python train.py --n_layer=8 --d_model=128 --n_head=2 --n_kv_head=2 --head_dim=64 --d_mlp=320 --vocab_size=2048 --activation="geglu" --norm="rmsnorm" --norm_place="pre" --norm_eps=1e-05 --positions="rope" --rope_base=36500.0 --rope_fraction=1.0 --qk_norm=false --attn_scale=0.125 --bias="none" --tie_embeddings=true --parallel_block=true --init="normal" --init_std_qkv=0.0442 --init_std_o=0.011 --init_std_up=0.0442 --init_std_down=0.00698 --optimizer="muon" --lr=0.00653 --lr_mult_down=1.5 --beta1=0.9 --lr_head=0.0099 --warmup_steps=200 --schedule="wsd" --decay_fraction=0.441 --decay_shape="pow" --final_lr_fraction=0.0 --batch_tokens=16384 --seq_len=1024 --doc_mask=true --train_tokens=101800000 --steps=6214 --dataset="wikipedia_en"
Each number is 128 + 24 x the weight over its row's rms, rounded and kept within 0 to 255. Layers, rows and columns count from 0. Numbers have three digits each. The size before them is the row's rms in percent of the matrix's.

# layer 3 MLP down, 128x320, rms 0.0674, rows 81-127, columns 0-79
099:110102150125153161098174114122181073153127137146160133133161179149157123098104152100118125157117155130105133143063132177139148140098112157147122070121099106148115073166113117156119166141166132130172116132141132141132114128128116112101146148
102:083122138114111146137162110129176086109127176117131109104160143155104153124144115139105120154135147135118140133124104093154151128097121097128146157131120097134143137102117144075073097169111114146105147138071137084100159131107154102161159139
106:095129141144154100165136136165151132161099131148122153142127177117150154129135127138164137145132145164105143131147091099144132126152139119111159138125117151126153150143132161109154142148102098134179131176110155134067126163130160102085173158
101:171112103106109136158112122142148128127133142108112159142098147132128113093113155145106095157122134182113136140111142097121131148121131156176135108137107115126130102139088150141096102149120090138117092129122110145098097143141112136120142146
098:105135105144135140128144142141139106112149124114120127138102121084138105126148136129136104157128096139127102126160119134179115120094142159117146189088119121135133151154106135129113139180132105116059147152132098095165125121167107130147145158
100:126138110130121157104143146126105131112106154147137120149094127114114136129148154139127136085157116094156162170153137112136124131140111111156166101125155131136151144127122117124113121144134110143146101074143057127167075166134145114140112138
094:135142095124093118178115123110109141128148153147135131125149142122105150063152156162149098078141105089138131122086118140137074135090114104163122117147123107154131129125176140145170163121182136081148103121146127145093162133170152158106134109
091:137160139113107098143116143141129094113112146168096116165131155121101154145125149128124145133087105161103125144117160088086135132103136162121172160147095152143141139126106098146158099163158151119104145122170153111124139133103122128150133158
106:120123114116113121134163111180100140104126078153117101132140109150105150135154103126119154129113096132076135131136087105135102078169128123164111157130123165126118134106094141130154148179091120127135145144138112141145131122197144096164164133
101:115104163122078119137131147183134153095134141166097110150119150133133135155070104090155169102150127149199130141119103155122182147164113155110150148115109110116145127149123141129172135151132128112159149119138095103108146126161129127112161156
097:145131142132131123093168146120094169103080104137203179126114121138094098112107183111142112107166168077138135119129115172092140129116115133092114168117114112107146109151154141129170128124137100067146085157150087121150129123132132086136094132
100:105092139118170106103134176115136137138152136132128144135172094121107083149113113149107101141142122104111124113172132159165157150121128139088119126139151136129156162132121158121130153083138141124107104145087107099132137140143096092144112102
095:118152115082155143112114167111127140154143120150112135103152101099130110165126117155169150139091139144142121193147142176105168100113101134126157083073144180143127156170072146159110140071176163164098116164143136135125133104171119101180086130
098:164100093178136138128119137090137159129199141139164086136064118110165131115088131139128143158128144121069135118149087117090135107120181110123093105117123125169121173135158107122128096103123127118075127123174096120132133136136107137185185120
099:147095105123151117171111135107105129112135159115143133135056115134135116120102135114135116100136141103133129117143119148132096055131105144140172094162101134163135133133116170165156114117119140102124112122124134129109096136130138147147133159
091:164128059109140116126145170098135138113114150109136102172102146144114120118096129125136110138167155133125160158111107169106135139158105138112191098133109108097136102116115142106144164131160109152162093136125099150118108165115146126126127141
101:091132126147123136108118115081111091093114132136088123134106159171128109101103155064163136136126100155155140126096133153100176126133113165128163140129149147138086115131132140154167146123129163137127124080098108143097112127105141124111128087
104:101075134092110159128119118121117172159093176155133166167160120108115112118160149170128138180128159069111134134098126099133095153112083169153158123162123134147150180109115102143148114114135128118157087141115140121087176115151148112179143106
095:123114081127090077152144094122117105148150161092145146139157188110136154093117126128158104092102136107157116156134137130098125145103132086074154097122182140104142133122168124099137093129134111117099116108125164081140108145121140172135127144
099:151141146122111129129155145106134125103218144141123201120143144141112124093118179103119117127126142111138165149107105141158100084136157165132154148108161144091105108116121087117155127109133126124114141115147128112149147148087122132163147094
094:117140053126145111127173134146130164128127150117142118102152150136162080106129113171107129090163138130143142158156135140138134150131136152117075121156132142080139100083173071114078093159174116145126146118137138171109122156166104109123122114
092:138140131154161132100113132135105154114141130131120142080129166108140130159101135124123123114132165123164112140126134155150133121160125154114142101125168095091158149159071162133090139101159089092110120138121141101085047130158149116139135107
099:151144161148082134121113112102156136164138148171143136143139114136125143105147124124171087147095134088132102157117128121145174098103105147127106123132156115142114159105130086096136136170142139133133095135116106122124136148099153138143113135
095:123154097128114159112102123113111131123138166157103117141134124137137111112087115127101123106145140121131121124096124151117105121145080166105099144133172126097068139129132145102073140118109134136161130117102108135159119169177080113118127124
100:169114146121101094145121086118103129129128155127108116146133167142143082124143153133140119115120149145138089072149136160113145145107135132103120098140146151137134169169111113069115119126108100146150144116051122134112167142105094125121121159
105:117150155142117115110119084120109116112103080119132151098096157148110134113100120122154131116090075163136162122148124117120161136105145108108108142104131163104117142087178125164143138115135137153143179139109133107138120166142109136134158132
097:146112160118148098153126094163134146141124120125086129093126116058115151146174122123088155111106150098140101125169121131119123156137096175150109109134111130182123119146116125106115115127169145155043120084176125133127177091114094157148112139
097:129130133110155148117088143131094142143133102091105148115088111123113075127082134100163133145103131104122147152116155115135126117138127100163105116110121149088116168085129162139119158118178139145131160172146133147141121102158111147148188106
106:102126141071133107123126096147112092090129123156144155160137121132104100118148125148130139112159123115170109143129137130108115110135169112166095122161138139080146128105102141121111153083152140099110110160157179104128111120132148119130167189
094:150077140103145112148139133117132148133128124131144126195152100090104119049197091138146125104100105123154137097126158111133127180141108089120161120119130101100123125119119078127129094120111130115146105112086136124179124111076119104131140164
101:140071140105168144125116114145165133102070141087154174137143134168128145153125140169108150099142141097124099140160091132111156127110121111116122114074155090087117133098139147127166202102111129144111129108137151104138131109062149137090130095
101:128163145133122138117112187144164155139158114156110161148094129136129144121137103112101123132095124172148119126120096130136160154166092113159130102088137122153102150108143061153133068090147124119148123081145099130139100145137129133137117137
101:139147164139137109143119132140158063124126160165101132103118121115163139161112132140102130137077081109113101145144120137168125127152151123117093093111158142170128119133082132092125128161113119136129146126096128169127137119130110127139160153
097:148174149117145108117184105111154114104098156101110133147142111124131128148131135132095128144131118134145130098125144093122131109129145149090149131091149119135132122101102112122131135141073127164096170136111119119119131144077149143113105111
099:139109136135138142156163141158143133086145118099116123137121141088132179142072117090111088095123151146130113165097123124094156143156123104137127086135132158143129146129107148142114159107087154149190078110117128105142151109101086124135142169
100:176139154156107132142083158087129135162146136146161120164103142121139127157076154101127106105130093134158105135106128117136149120107143170142135127117131126132146134145163112139156204113113147129093090134121145163135108148117161161128146144
109:110121107128161132148125093138129171118155119142142116117102149138072149113092154199237114148153145126125104113132089110141117080162133121150088160130156149131084170139118122103129156133108111126129101153133149142108114141181152147140131126
097:101119145145092135135123137126148156106112097104095134121100153136141138191121121122117147115113102131093146124148139100111147091154167100099141141135123104139095117139126143082183124117164097111143106101161139151107136128111146129139134115
096:142135148114135148120132161142174137131131163159123124102107127071140128174165154138126114191106149124124110131130137142093113119133116089092105165148146085150168107142171158114189133159158133165117125098152131127152143159182126154097132116
102:090081096134114166167137143126064104141109142148113089122119130172125079111075152140125116091103092106105087159083119138167124128094159102110120138135102103159098083124096106183088148112110150160151152105135121114118155096145120102117102076
089:150160125144107126100138159143148114153111151129113137128135176116136100134136155142138087124089095121103146121127083116163129127124130110145111146131134100104128071110076118130116085136111153145105151126116135106132084153134154096129123130
097:110105101113163105126101142188118104135152179185135140131098085167128166103095147139078145144131159155110095088116108147133128141138102103141122098150119095161140122145162119097124127120125105154124185117118145146125153156143120181128164080
106:097176105110078135144084158139137113144110121129124105127114134153150119102148139124160087136134152122167121106106106110085153130092097143103102115145123140139128111085121138063140122132140104142140164142127169137108183116143123122072177118
104:079137130096119149037140119098136150124103155152132084125119132090097148171118139144105108133132139130125127085130159167155141137144084117147097133105127146107144175122123114117114115104132154113147128140125087108105147148135136140129096131
101:142091149154119151098082124162120143101118124129125067152107142128191149100101072131144148121108151143147121123075095140151126136165108101099139106108108141132114132139104133208144076120119091153110114087141100108150167150116160114107110129
108:110150106105117112132109123084165181107148130107115107113130130139145145139148118133088085124149098129155108125101147114120138158132071134119141105142160165112116115110161132119130132108157146143118154142126155105113176155156095099105129150
104:130162167123152112088136085141110118154140136120126080141091134105179133109160154116134127117101119148129156131115134092134147128119150118093131139124078140174087128161148085134121121104094103148091164101130164114200076166171078113140145111